Weights of a small GPT-style language model, trained from scratch on English Wikipedia.
Architecture: tied embeddings, gated attention, hashed n-gram embeddings, an embedding shortcut, learned residual scales.
Training: a variant of Adam for these matrices, 589M tokens.
Each number is 500 + 25 x the weight over its row's rms, rounded and kept within 0 to 999. Layers, rows and columns count from 0. Numbers have three digits each. The size before them is the row's rms in percent of the matrix's.

# layer 4 MLP up, 1536x384, rms 0.0368, rows 977-1013, columns 0-191
094:483509489485559488470529476492529545485488472526503492507479466493522511512443503523495530530492483486522538543492527472497502489513480525500528497499558523507486493525490502514474482469522528517492493463455488531510522519485522486517475482503524522493519501511497503526507481503453506452503450502546489471520503526543535512487480501532564501495519498502524505505476511472487487485498504521521497473477544510532526527508483465497522468513469493461477529436521465469490492445452514516491513495526458493516450468486523498477506518526496531490525506504465526485522501537503519486
100:510510461490512513486486500504527502516480493519485483497477504525514470485470518468513518521476470519501484477498497538550504477512523509528478487548466496512504533507475497512509535520501487504505465511492439509518470533478475503518555487504519445490521463488486508476508501525497441526518490460510475445512529486472498512456483449508526507497518498496475526487491532480511490498511450499515556523501525542549507512510533485482468535463522520499490477496497459484444492502468506497466495522520457466493505499540519509545503528492482516497519435519495465511445459529469496485
103:504495483497536505462475491468479504468498510526502503511468484501497528528487524542518537507455488522493509518489476477466448551479490528507517548461474489521502443517511535479492547514487533508485465530497476533484494554509501533505475503519526518486573492524524490538493469490480522483509496492475455478516519556520531529481512490479517492454449512497513522463525452530531490495483484534486475500500533518463535512478537503472467516543500483506508520497491479544495545538498489476527478492515482478465489515530502466469487490503549524488467509498517486506500485483473500480
102:511495475481512481511469516479540536456510502524477521485528494524510478517488510494488501524495469477482553488528487507508470506475485504503491533540525477435502494512494497562511505527511548506466461519491503505529485522488508522461518525479482493466493507531519532540481506501531468497496521522548507481507489473497512447490478492448503519475517478494517519456526483463484493522512449538497500533502533551495499460487498484498467490511488502503454522463590467470397482508510471497502512486473479502513496513514511484472479503506494510498485525486523532492515498548467499521
098:492516444510514473488494479491493459483468508513473511527511498527451516499499498492512527471479504475497534508479498495566526479530514534509510494506522522476493491502477451488476533502480508512513509495484520499455511490454433491486486512473534525463484514528499484536492449509507456473494494466489495525500529496508501506492518514492462500490522465472499499481483525472550518480510509534485489486460495483532486491502529485515478487498503473509487520460499529489518494449435482526496502488519487504471503457513527530531492511485539454520520513476508508522514519481523463481
102:511510478534531480472480459542469479500487505486507454498520491521496503486474484518469545496516451536482496522476518521509531500495518523513488493553507459462515501507496493503511547500486518491564477469453545498519468472482496489524516485541469497517496446504524497450501487519488509519561524499513449479507492543465482507524471517499490529498489496503512523492497474516528468499504531495476493486492516516520551507485523468500492508491487473454482525482490526495508476473525494500503467516512437497491461493529506476514497506512514465544462507473513462496498489478515516523
098:523495473477520476484465496497498507510538501516491453527545521521536511510486511479483484514476489523478535483553511519459537537495531501511507464517498486538499523503505518457534499493496534538486510465484491505491497502499498468464505470517502529493512491530509511530482475505470456555520518506520466520490513553431513471508479512553475524518511449513494500537473509512510493493510477491514486511549524495487539531529552484504467502490473542496511439529482497463477531532466486502512496492510469475514487519462497520501510526465508542513481486484530478508488503517465489560
117:517539510488524486532438493516455517527498495485482495499495493523443478500478512504497536501503514487468476511534488474496508506545527523465480510508510506503506483514475475547526535497482495500502515486507477518539501524512511506501504476499513485490512498489537497495463498483597529487496482515466444466530504538494530477508461513471505501482551505531479517532538544463510487485493500532514501505523519499478510534506514478461536524509516504461525477503489485457468463504484496530534471536530468491479521515512491481500508461455495512461481466491450568514487450517530569549
102:492515477510522513501478494488492524483533487482491512520529472472475481524494512500534512492499493501502449495523528512509485519551545545533466545479501508528494474512456467514501534513492485486479483503486509519453468455510470547549522503467524563499508524503531488518457498524474515511509496480519512526478472434485527495506482537522519479529496506499533503472537510490524481536497509533495493545504488486507483476509478497510463467548517537547474479492496453465496474483474478485504507491507488508502515476441510481527491490474486489508495439498526491496479465517496469441
108:532517476511480466507481513502530511530494525527506551515531493479523515495500476517549505469500496556489502508488518486541498497461541488506463516500513494501511506524459501491511455512488545522493471541503532488535510508500512488547500568513463506470516500542486506476477520490472491496501487533486492504499512472511507498506514498496453495485523564481486475551483476542510494504475526534487502494519540507526519481536570449513539519513440513505525523482478428478499498486476486500518481541508462494500508488477513487508506487513488501482470460488490471498468438491435494501
102:512494472505511523534542498510537472503485516525485517503536528512463487508488476523525488519489474503520506483504513479518470515514515504479528477531509520470501506525450456536484504495493523511468448499512478481525482473520510522484488490472477465494484485468481506528530499495536510502555529448503513480467544478533469471502498491472505513528505512505462509518512485520523495527517501547486526491512521528517542539530466475478534490466509518510507505469509526466504574482485491553526517541507474492458487482492478502484535505530504452499502535531466486494503468479490463545
091:522471512493506476465548488496483494477484478505475452531496477497505493488489511505521507508493478514482518495467547501509495485495521475493536541507513505488531495498470552502516556499491481470469476436447505454514503476533509518507499473517502473466521489507489495510489470502454499489506521511474524479506510516553482472491511520486462481507503486538520519515509518484498523456494471495492505533492481487492506524513500521548510515549509481474503437537491495491433480529561514487526498498487480466517494525467514526513552512496470525541508541505485498497498537462489499476
093:517497511512486471512477490481512473459515512535490531507541473527527507512495486495472483494432529464448524489481489463466472502458460503532514507496513461479499452515514539480506501533498532543501502542489505493509477520489522507535538503535511515490456539493532512501508502490527497455502477504513508499499507509511492484478458474525515498539502471515543468516466519499489525496443472526464458543509523501478519476479509432531461509523482519462524478493527473468537520515484507537512462517498493466517514510491524477518515489508523513489449467507511550486495483474496493532
104:528501476534487505457522504509491552475508522495472507486455498492501477472497496434481497486485528460480470453501463435514534545487521452534440483539529488483514454524512523541476519524463501488490480494473498516521539540478492508505528488506489451495521455506529489496450485510472471513528496522464483486473497488522474500471495486502510473483480509506469510515524493512483457516490516522485518521501515524472495511502522531480513445499526487520499507498529501482432492509464485551498464464537497520480482466503487433517471506529528494488477503510476524490549476465499466447
109:519540508491521474509473481496489502496502482509482484525473491505480459480490547484519494529466486519515496469496435509521503494549505532498535487546467486551515504479454548495537499535518445511526512476503449517507452505497534547497506439529489497514518455494529502477418474493491474457492545519509445484465515531489475512475473499529489466510484459527496502521509481496481529524521518506536513535490518531470509505489474494481506486535465490469470491530532526539517490505503502479484489494517508500522508467555512489542463545499487501489509502515501510487479501506485472471
084:487533499486530471521546502496496526505486521509508482494484520516508533498508523516525490539519495511471484491471505481484529510506559538499519505493488489489507511473478505482487453508533524509505464486514527516554467558477549470525477454514530553482505508507464513531548501518455515547456522500493473480469533517508523500451460483504469511524473489483504497505551522525487523499523522498497500515496547502477482507473552497529499482532478498475481483508528490509496498490472483500509535521527470518524470528457481526474507547529474529504468553500527538504488478518478491468
101:502497496505493494490431499510488492472456503529475502469506456502464515494488496511492486497486486511496479468479467498510438512501507485499525552538508442454504474491490468512529524519511537479509462486438468496484511492475495506531515492538479505496534458511489526495569476526501486509511476484505504497488499505498522468532488575527521529490545454531460524464487497440471434477484511537540521541445497544495532509533478516484472502491505558481503502451519499497462481473467502539531467501535479471463502485489545502530514477536545536487508516502513486467468482487521521455
098:478488517510483501511523499548506538519488549518499501507517528490482496502476515491469501501519495540512507558509502481510496508507528479552539525521488511482507508491467438507543485532459483513517485488470496514537569522516478514488549492520494504462550495527481503481500494511494511477501493520544456478503504490504478514480493536465527515526486451494475503485506481460502527463534490505440510466474493476456469510501524512445470542515494494510482490486474469534473474571435501487501489487499494501442478554507505491492488489542536523502470509488495483529509527473528540477
102:504526522510512503510558496527477488486493527511474477520526511521522478504480515518467528472449524467510458445494526511529507558508490470488498471503507501498521470511486491523515532515471509539447494531505485501542517518508539515544518474476514456495547503547546469472495501512507496448488511532493487485471507569499510515480489490525510506474486471541495498465505460513495514484480493501507455534462498546512497524518535485469472503516510537476523496517529493475497470462475475515509461512523497490513560474498496498487472496476482478489487529480543524489514486497445488487
107:515474458504493473538493543486511501482493496514466510478526469498476481522493492462491527537483513525464467502497521497444517514536474512518493474495498460469503471488481567560478504490472545533525496440457508486512478534505457491546494501492527490485506494530517532533482497507492504481487548514470462488484519504519474479497498492529466465497507534533519493507490476522491516481473519506466522484467519575535503468510493449527506468513495480475460515484491525488496517478476465522492520540510466476494522502494503471501519503492511499478474494495465526502509505511424499511
111:527486466516512510481512512534505481487479530477473515516495480448484489517494522470530515518505487510451455482470557473461459501541483495467511470506509447500518474521480528504486522525455555529476502527511510515487510574494493539513511525453489483462528512512517506483538497506501477506505441527485471497505538506443445470552438491517521516488526496530500486502535494482490544537506502514485476498449526482468491505504517528456506490470452472497470477479504465509489533482448476514531539522484496487523525454493453466494520498558498507523495481488466507523481472499468446472
099:508513481514492496438529481505544525523489496508496525509546464537509475495491501482499545498535522516487531502465462481458540515512468535508431496531502495478490458512497494503539464534466546507486493525504478447471504538519510512525497462476512524488523493490482499491482508469489478483522516530515507492481505526497493518541504484491504496480477508502508508508529506545488464492492528508500527521486490480482523509503525544483481509500524486454519490487533482497480483534526503495521497498534469525538476523443507470455490514509535519515530532470440519457514475546487486504
096:513558479500500479466491465524528503520491490523472527484484512506478526491484531488499517476525505505518495450500527499489509512494523518499522532552529490462523477489527503512509540518469523511480509532460482507536495479477508544495500483469442485479520517477478473496497492458481516485511500523499512529497523468515516516492500472515522493482507509504469487465509522532499531483523514488503473503486486474486479502510517494524515502507488502502519457489455498516477464489458457507516451487495495491509506424495476518503524510446515511513468501498483462528509489516496484545
099:508481498505512485489489476537489511519489457505496487498446462508484558483486520501500508492459502489505532470522502483491474521467519482521515552567532489506522496497512513527473504514512459475496506532460451499475522494503465540491551491492502484500506499473484516524491478528496499471509462531511495513497534505453476489479485465538516494520499493516470553505532519488523496489515485519477507517438507496449522509520485491482536527562509492453466514541470509519481495523503497524508496480534483497495448466500518470577483520488485534520533480516501524475468556508483485532
100:511474471528520513506490473465495514520485501493470550551500461482487466480518496473480503496468509469484482461487513496513507529470524490542525534482497508513493484519517499508524524538447481483501490468522536513499487498487489509523516467481505541477499473508491487506459511489538524501523510494517497460472575514501539507486496551505540531523529526536486506510536484507510471531495493547479469550499491461478476504535524563510518454508490534475476478514537506497482483497527481525534457514503472507518453480483504472483467479492508474494480488486547459490462496500465492491
080:499474513513511499511486439479507516530507500502472516474498492524500507484466489510500501463538523528478449488511508502481451463537522486510497458464520459506493470482499470468475517495517484495511526465497457531530519467543563510528482479473477500459494493525493502488540522462500525498515488530514515499521460520524555501472476469475500529490499468505499525477508494515488508491503525544468504468524531514496529536507480468511529525497517511479494496479496485489514490519472488523499511491535475519480490475555501489514498491520532555497490482539464535510454532506486473494
105:511542492484545472520511532519539532474543511534468505503510513495475566513485491496518498528517490495530493487503532541564512520500490494488494466558515507503509478515477507544469527488466468523484498513526471476498505509508544506511511511507483467478515521474426486508509483523491477490510516477477480450509493533473473482492492460503449479474505482506491511524492532517516462513480501509515459482480535500490521487523521490529545482468537475447516482547503489463492497507476489477517502495526473488486484473488475510468478478474498506528496493545464506533491465511465534489
097:511527496496503471428474552538463469518507518497481507488503496519533512499510527528490495495491515503455507501504501536476472537522447487540502508501501504443479479504462519512457497532532507493470471510488513449502505534518508517506493448474496506467512508507497521487523474529511485498522504522524480512511536496493525491492495523518504492468513491476484499470492512479463523465461480477458471517468488491490492507531526477521500485453494494477459477480519541515502518454442485477505504517504491493520507518498487511529483467445489521553504474510551486539531517488499485482
092:531493488506518484488541485474477508506503496501491495516487451496501494486463507471511532521471542489477502478476524501515506458550516502486542469507527495529540517497527519504526511489509483485515503528467528514479505488486531498503536474488476499510481498500483491487488471515480513480517485500472505473479546468488513509512471501495480483506536481520489480487522514478516514515551515466524490492493464488497513528511535504494520496534512504466468480505526493506463506495482518512536499486467513481507472473511507468537559582540496529470461488498487536513510552504473479455
111:495516481500473500508513472493551500459506512511485549504494471536496496529500519491508503533502531498484486503523491486535489533539510456507523498501508469489509511519494480484505517529476493501445505469523502512518534538531501520556482529501472563483506562505492531511499520495553493500479475490522505501511477513488506504521501501529519507476516500548497517491518529525492530535517509477479492539505461467492498516487519526491466558518509532514481501494566507521468515493495475521509519515512516455507465511471496489501494509503544532476491517487451523439472488519476490478
099:530534480478547491509512532541510481479518523547491540479496551476495497540522490447484510501447507514494465515518519503514475506513484508496483447473467511469493485506484472459537521483528573478483457510504501475464489502524463528492520465470532488502499486478496477491526448492523529511508523509536506508471481465499496491511505475517510499473536531548510532527532513538523513532531533506531505501459532518482528504508471509483502484490464449459508476496530504503524519476529507511471506516549468491478496491505507461533485514509475484469514535495505511483451422480472513497
098:544526498511534463522523520480548510490493465555491532497516509505530486508478545504451529542486459496514527479490510514449474466490445547494439495517535509463543488536454510483494474486452534512480472509487545518505488487509487507450504503535504477516491479491506499524482487528468533510495529511494495532505520531494497473478485495500479534495505503516510477472491478508546479490501474508473488485512543498453536500484566478492534458476533463496512514477472502489522521476495499497494486489496495465527494456528539502492492509513506495523491515487487502486494462471500499515
091:517506466519530492517508509440484530493503509495501484515497536541488501459470541475491484509504534472473506512498511490505569501535530537492517528520508471497487513470515490513505505523481450441481484504488504482512485534528501519514499522511474499502499482516515517476459478543486470481528462499502507478496494492464472522493493503433504544503528495496467502515484525531483484473540518477506533481513517498517500484524521512504506525514555522524499476493547476463500525546501507489526482547523438479454502494454520511478503528499487506506493495492472503544518484486504549515
100:510515493501503512495523544524502487475476515519517503500532493482489459520483501470510523506467493551494540459498487501510518485506486485462468487502499486511495537517462529518532490457496506507556496475483465537530472509517524525519524499444497505510513503489539535484481495510504516492503523511485471486520499510456513492478489493517496472461479518490533530508535494506528450504506511543521487508525509486524507481514532543506493492550493419488526493504516491466521498523494497540486463478526479448507455503509522484502433487533528514495483519562497538505503466514492455444
106:523534481543490492477523475469513508484520482497454489492503464549515486510542517471520515536495524476473488452516497536529514532493492479464501547480501562480485438538461523474508498531516515500485503522501513465494490540493532539504500475496458498474497483479496490482441538505494473464502502491526465482461452494475553490480503519489493519500527499476504534482507463502527520456478495494476514500451492484470463461507490514478467508495513531466487469557515539462466454490483480479518492471521487484464541473524542480501481480457497460518516530475545504495496463466531461468
087:494526527535542511484504497463477545492540489517481529518530488474492494532506495543486471474467521455512512497540481498487526468508526509495459512496482516468508468489519523507498485507480518503505468488501500516505498476496455527452481418493480546506500485527494534521520453535561489517478499483467537504535495554468489482479471512523481503493483497531488531498510506482478487470524481513461489469506538535487497487499560486478513471509486542498487512497512455522513482492509505461470491483518502537495482496541495493493509501498520496535516525512526542452525529512514511503
100:511496493511511480492508497491515494452531515489496508505501530551476478463469490514508529483476490491488549508489519535494498519446470473505531460541517485500514508515520469507477529520494529498481510513440502483488476528502493498472567477496492522502437519500473439530523469520532485489502560491496490460532509508505498521513495490473507509482511489536486506496493491490530494514548499509528489504480492495473483517539500487496511551474542485478538482521513533515515494512501524474492483543502475491432496511515494508486506500513491512494503501500506490538504479474506500486
# layer 4 MLP down (transposed), 1536x384, rms 0.0312, rows 977-1012, columns 0-191
100:539494480436536479483494519475550540497506438530476521455489474523518529521494507512502479511501491494476507482489478491533476473496477505488494506474490537493481483502507514500437516469500525469504505452507533546497458460481511503507473469473491487464475482484477515526517497552524479467545488490511478480469465500469522534482516499466498510545518500524505495498479525470500484465531491520520520523493525545461517527474507490495521483491479504484549534483519474473494525451495603468538487450517522507513517511491530515503520520503509495504506524515516518441505467479464493497
105:499526500502484496510516526473462468484526542495520473470460495533514466508517488501491488490479485502513469538532513433497510553546512480485482534491549476497529520502500507536525501526469488488546473474492493458470506514532465515471477481503463464524520479446493466518494544508475476513520487466494516486498465560503501477504524534550523522499500519537512519514452559496509517503504538515489465470504494492515500452479499505535563509511507498518483506500470486526458484484481516496500493497530506487456548500504483525570521530514499507511512500453521526496508426500502516478
105:500477540470475506505510467521514448544512472518504481476512513520533511488499484471468525506492488466487488494504575439537508520536481522522497514459494542527499455521487515485484535499507475473485536514514487489537504492552515568473468543456496474522552556481504493518508502490498482480501555469470482506487477503506497547572451498468476488459484476507460479498521505511533480471499515520531493441535516469513480484469497493485468475491470550489476491512492464503513514531502553517550546499513522502482502518476485469482471519435501498575491491507517462497481458504467504466
090:546524499525497519509532459493433477507451512513511480507484490478507519492475546461483540439537532501490454487492495475487492516554539504525517499520548533502508468502525495481483489491460488488569439501472502459526453485497514504485506504470515443507506505495480480510505497470492491494541503500531463475460482509463518470536519482517525487555513482505525484481463506487494486508519473477495515479535466476464486535424535502496514497495517521525483469496489522477476525516527497453524461486528498517470473512502465508481461516526540484515464468477513495492458549522524536480
101:520490522545513518511510519541482535454496495460536470484463527490500455514513487562529546513481498565528517492471515507511503500518461494523510477525545470489464497502503499512453522450479499521499459534465485536474518483532495455496505470487509466503497474483488530498521466499498480507483460462485508548478500486475498488473523503521479514523500489494524483478494538522448450519513484487515513494478509472511503450456451490499497592502490504462472519475528530496500491452484502504481520477500524515479514528470501471533507507489517510491502502506482490502505465513496481495
097:518551452525515502498497517534474483501480510508483551523531529485503520517494512483474516468540523466452500494482514457506505546460536447526505511501499472471509501489486491502535524494458493468535491513491514492530491528468491475482503500519449488564497475448530478471523495460460480520531483513549510507485491476469508514538499520519501506486482507515521526488490559544492481478540541516473512435497517519527511514514484487490454493463523500513485495509477513497497498475459487496461497531555451505521530525501494491482513585507510449549486474516474473515519542505470519506
095:527480524493524505505535513496536509490539473568486495530492500520524483492495501491521559498480517558452484519499485496470468477492466512502522528465473484503523490509480493475486545485486550525479486534469539455503489502478514502468520445498516508529538543485539486463534515473548476495517495496509480427497503509525509545527453497540423473543547481583514452497506483533529552488503571518482520534476507470543496480490503467493469530518523485477489496507494521462511483507502522537510504530486472502493540518455530477521529495480492481477474496489504491496513475486446493486
115:511497556502481495503522486513510517533549502546474466462535482516480498504496477517496524492481475480499468536499496490525502521515517542441479505443494544488503499517497445469496502511493484504540501517529510464485472489508459510466456520522464507490487486431507487544486477492510506537476520463479458495482480488477524524513527530532479489482502491536471527494507519483531476487515471514495519503493539468480474507527466489540550554518494466495537474532462498493465483525527526547483505512513500482464506499507518482489474471537503460505551512511513519541534511517534479469
099:506499500514511511514508499474516454510531488520526519438490518529525442536483503537495494501445515506539509504531472504496524492514490481529518480511479515434522475564470481498514479492510530462450465472506486516497511507494514524495449474506499491508495496538503472506502480511497490512473567507516514518491494452502516469472510492510487519476498502506492491494478553531490515518516487510511554517462500527528513511510496477513478501473519505493470559515484494499519520502502497494495515510523463484501494488525500508475534515540496496487537482492463465486549497509513510516
107:491499503503454481496520474472480486519457488517469535478500512480512506466508524492553510482539508504505501489495509508517467500509544498504462487498479577463516486503506500527505496500495507540466525518508560497506492512501473487492494503518445508502537490452502477500494532537508500514455494516515485513498498526521439509488539563511468473485529524494504491509507469520515498500519544502447495503485523463469488533495520552502507461528502526503520496561494474483514529517486526490562500468458467505516495434458488467483489490427537514476496503480503506483496471502520438498
095:535466504506485494431516543489534482486536487535513522492473518498543509480491488492526507495498501476507532538532504499477482522470543519481512471516474540500490519502516508465501530502518486494468487555548519480470467526478491466448510496512503507505489530501493492511484478521440508489464499527514482491513496488480485558519499499501522478484461498547493491517513486489538497451480494506464519545536540506487474498500521529516512535486446460506517524505504480485532451496512514540482461482455514520508521527528498500482481463462522504485501488498503515491478466458511483466
099:475472515512513528519508491487481525510522468460538484508488516493495487452498482547506488515476485498501537499520493496496521483506531498479454517535535508576515497474511486483473494505524491447509487526477499497523507499543530487512504489512455519458524475419512501527537477480467506515450530497510497502536519497488489483494507460509527491488489481506482480484466520489495445488493536480516527492506447467559485529490461562490510532517471482508424485494473510501488524539523618487532487486501486497504526501479510528457528472470487541474513501457477496494499490462448491486
103:467459492548470492471480542522536518529540481520521465500497465460518483498517424522519534453460520482523478507510519475502537463506446466549497508540481514504451468488500487507480531525498477503504515488504488477463492520506521484480530514481511471495499470476472474509528522464503529474506510496504529520531467475546503550540453517493476501524480507548481451511457468505492453544490506509480467514533536493529502456513522499535512452511492499499514528515464511488529534507521513507519514470526507489504476502508511493509511483506490460525531471515465488475505535493485499524
106:505535455465491499556483492465493510492476545502532534483507524508491487490525511496483473517535486488486513487504501499539484495515484503511464511528506494464513525524488511528488509521523534508534474533472505488512497467521492505551521490490486445502512487533513488488573496507511490496482444493517494488510533451520505457522529462477493501555489509459533517493486499501518499495524502506521502456519499516554474519485485486509506498461520471491515531527472516530498522498495508494456507503504472498491495466523484508518490488544489515523511502514525506448572487449542510462
106:507512474505512546489493496517518489488515484513511477472512511516484467505490481473508484540506507535530500515516469506480493468497498480475538488542460491487540497494428506515523508540524527514513447482482475516485469436515491490491492499496484520529531441473530453485454505536516548534498543507502446521527461501497467513510517507509451488462501506482512526484470512466521477522526490498511524522478494560495494504488516487503512474513460441511476464501461547467490510466511531506539498499498521526492536496538529512516467473502462479515521520508517523470455483482488497510
091:550523467503504491474525514526508483517517463525515501476508482497506512522529513481506475504505480479482514484524524506498519522458541531495505462469478484499448524393492534495466487527511515484549485516505467494492487533499496487529484523472502476560522446453486535455501511492511540556503557490458480491459508495419518459496511516540450520545464488497540496518489504463487553513513528471514516501500522488502476504462520485521471521541519488468484492469520518511468496470443558485495504466449479485524496525464494497498486501514476461490466532522509524505493489483485470466
099:500502526517494505505527475513458526505536479503498513524505536505512497515487517478455490510510500492499560463500528499497479491478497529508469493476482470512530509450524487525506484487468472477491484531491506518517511467494493499548477496511496514568515483460463528492508458461512516501535493483505466489517533514467500543478493533491537505513481502551483538528491486507492516521550511502503559533468430486513510537478494495493483502494507542489509502484509527507503488450478535530542465504551477550492476492515563496529550522507467510501538490492456490458470530496473526470
094:500519490500457492490508489515485525498486511490460500526482459488502475502488491500528491482456478533508522416530471469524524554486498500496440509490507507508526478527554555487509508507492508474516516515516498506502441479463468501509485518479499481461501517493534559499507490526474459478495507471490530539484504492522505523491478506530502491516495505509473510507556492479485504530493497473502525519489528529505550489505478469466456459462494480505535521463496490481522526483530474526518483446505560519509506491506485507503491487471497469489484558524507507469475487504511488462
106:522495507507537529507484487496498500482460435495485524488490501540508521496549525493501562481563576501515510460495504528457485508464503558504501475480446538483508553483497476514521481476477475484506498509499447503517496520573501532499493471466450499524519505505498481527500532507472528519494544495548513511503536521491513519474540513488521483553525524494507497498497491496516460465520535444489496474479457467468516495494513488478534501523500532506456482473504489511557487493475479504488482476509494505552493453491470525494512458492546465485541514494509464533518516533513486516
105:458473532533509516537455491502443520507509468485514499498480539460488519488516472533466534478495486493488502461504505527526521514497522479535557509500536554501512481509496484490483469501461522499521502492479485514472482500483506472471525497476520509530496483519449515473532537504498486554472489495503463475497532523499477521492495476454491486522516517498518498501521503483479508467519524500519511452502493537490476510507490502519488494499514485483494515528480534500525457500480495437450528511493459488503521479514472507507526485515506529510496487474459485533493550512566536480
110:507512513511532492549494486552475474494467490498479507547480485515516531464576519468491498462532481531473506481499501447519476496458522525519500498452527543513512537515517515484500471500509532479487488518502516454513490513445468534473500549510481494484513489544511504493519516523508473517483498512473557526487487528519474466552454485483472513498522449504502496536504473474495475562524515454508502482499507463531480530498485519527492442474447477472504493520518493462516484480506457524503500504476493482531513435500445483483477493497493477537504519494481496552485502492465488500
099:502482516497518515516531479503494518467487471490484487502519493497458489469510511492475487515526518498474512481463493491464518514443498492486493481487493467505486496516544487529529514505527484466480512506512507482504529507502489476498489487538532504482478425478518505481500486478492475529514488503492523492518500470459518545521504517499453514515481486471502496504553475492516457497512470493516495462515461529529472526514518522471531512557549462523469497498517498489478534521533560530482487438480469520497511516478536484507492508536513517515477508512495476449504489521495482533
103:490538486524502529488502515514538468475508482490526495475483507506481501492448511525521459526510463480479540503524508499504464546486497515470539464504532509497501533474573485558512514540558515497511449496509510477500473493505487545506533491508516532507533476493493518530518510531527451467517514517482545500446516535482515463510495506553502503475517490509467462511440468478478480513477520479542493517527531486455482494522469499501529547542535509485492489475488515431470505514501534505491462478472481517465478501533481494504522452471484514536503525549502521489507479474518524454
097:472498518531507518535500463535466513480455484506497514501475527515502515497509515459473508475498558486490505475474470481453497534480511526520508492530498518480525506402523517481483531473448432487451523507515464492495465485501525542552532494447494491574502499521456481507490521491490503470478481516498510521500501510493462499533499504508540490486487470492468503499489511519452510496502498505508522473425466511491443530514512500488557516508486511454474497517498491491531495468511558452464507495493476443517514455500502476517506492458497510499501496474544493545464526489522507533
105:487526469494485479490487479473516516470518476510503502456484463537486495509526524447463511514522471504490523504462517480480498512502504481495473521482448531482491482519522516483482475484521462523442501472470506525498526481524463512525490463483472468537499497490478458565508457479519497462484490507465540514452481523515514534479498518498511537497494508504546540517504529475538523541478513518510504523506541463475495496482543483500510484511487480492469531525510474546464480488514489529507485503553481549483463479530442514526453481508452489463512452547470526516479474479487524488
094:505486517474468504485493524514496527474558514524494457514472448476496468476529475525490507538491481554490504525527517510534539477499523531523453502472480499520457488384488518519489496484486491496501512513466531489500545462495502547479523484476483570456486481512476434484473516491513506527514486489478525513493482504509465474455507467505477527477480523466501531475515496477474523534497527479504500469510500505516503494499516509492492488492529480535535517521479485509543490519531528527526493507509501526490502504505496555542485446493533462513498471503460504559559523467467509514
106:495473520474483465490520522519514475509501482526498478509498496508516505527530481461481503462512518491444509505480493517479499518497487541510514493527498506480480522509512518472482520456483475483531476471462533512475517483499486474464500497516487478489467500495546498466521504504507463522539515533490513498518542549541503468475511478498492470497496484452499515535541514515490497516495503495543521483516493493482541519498487479519521495500512444459477453479458474493514515475522507527502547457537552504499503471509476509525495535524497467491480524491511504525528482523469527448
098:533516524527492482495482491519528516504481502491523487511543508490451463530450488509468468514482476520475484521490535472532500486505493482481514516491498476521494507517534493530535523470515498454478495495532530495501547531511476487501531519536487507521460482502507480464522458505475550482475527538520506463513483486541485509482474521470505505501504533524473502510548514521504498528470481507519542498488526523512508508539486478491482535496516489516449496512507490534473509506558552524454486532523415491505519505499533476472512536519508486471515475492490501471495453489496495528
091:514479498506523517507491515478495476521466464495510456492492499488502484481508526486530484455533513492473457539513521527517510446494518558506475534493503525491522479469493525497468499479490529445482489462560505559488495501467502491470528510491487489564491495544527462480449494516526499501518520527519453488520517493470517512500464511470522490488537472460512477461488547512523513527538529479497483540529469479541513479510457499499534467485491511509473473499512527514507499526534592527516487507490483454522504484509535495513509491466527528517466513503533481536529531466471467503
102:533472466554457442476478465548498506466493523508468483520494477474504488517520473478473527509501465480519504500466515490514533523497532501485497452486489484523477509519477494505490531478471507502464519453546514455471504519487498487541501495570497515498492500465527482518472520482503503521520541506517506549528498522480457485521511464528495478446463502532515435537494487473507478523467525463506494526502446509529476516518535474510515539466505469542513491519501523500466533529508461520472532479468537464511466490463431488502467499530480481464500523501501470523550489505505478495
100:533467466512476531442495524479513467489536515510490503474493514483514501475484519515499526469505483501508525496485538476496474472466512531471527455497506512501461490501504502509507519462534513486480495506528486449518510481502472514497493486503491514534531486441508485536490468528485499480524570516510509479486522503507501492534488462501517453539494465501499475468537501547532503528566517525481545490513472503511525493567480511509495484498453499450453483464531529480541521521493502502528488452455515466456506515480489531520502465495475476479528467509509478525484484507480477528
099:496543509514543546540524519507518544489494501448516503470469548527512502519499523525484476584508527483524473517479535506519539522544514559511515491523524459475561452547544478544485512498453502552491495470485513554520528480503473537546500536526511492503478455511488519487530534486489523473478493479485497501482519507566540515475471504523496556482477522502484458526515475522499506527499483497499490526476486510512484505468517522516555526470494522503524465477510462501528482533508520475500553501514519540519462510494476516459525500486508531492497490491507509540522508548479498488
092:477473525516468516550468482522478521466506507459514498520470494462516476461547526482528543455501467503476495478482483542525454533485525476486518462451464478513511515534505504458497484529473501479534527534485486513479455501489449510514497519528508549480507506492524512533500485468458553479473516492512462550512504537488523491495494510527556474472486493532520497483529528500493537458538480504491510519448482473438512510508499486472483497478511498487472501449472501519520510474501517469470459503487474505524493530468457456492484491530519523526510489519520506509504501493476493482
100:515480477501457451489485534561474513481503523504474486485514497494516488531506501468446533497531485501484453478497556504461484492490503519490458525458491563491485448515494520514493499485505516491543531486479503494531512456487507450518504517476518512526468457467478526477536509515526493493514525521478481477492505519485519526544499503496473474471519478475516468529547481511507476541503465503498510472512514505517474468466470468483534483516498499544526497492482456471509514513531508520516509516500464490496509467559531535458468504481515506566474509535497502469488463490524499511
108:478475490531501486507494494496511518521479500479508478511533485488500484527539484516509550485492507438509469528472480483444523508459518487513477526472472493438476514516501513476511505481511497471516489525482512501464480486466500509456456492529490451504487517490488528519485515515480487500527510488526509524498576558528482515524473474555504495527505550489520473493531534511517529458514457460532538468502523489495535549518498505482488512501524529505514512490526570547501497489519451489516451525506520500533532484508489466474521471493522495498477512471517504456481468516521478491
095:513503512504522501485486491501495564543520463579498529499503512506512485514530490525497492477548494463488497521524478488517524477493502475517483447457492514510462490449522445508542521501521530524534486478559511480532517544539489514495502475569508511534467548490480511515543501499493480520512506467459498514548485438508522478537508479496506487525480479512509507524489498504501478527493502546488490538508504521462457501504511468447457479500512537495496462517507507515553479481541497516506461521540525508516506522496511469515475505520503486522481550527534529464477483516480476505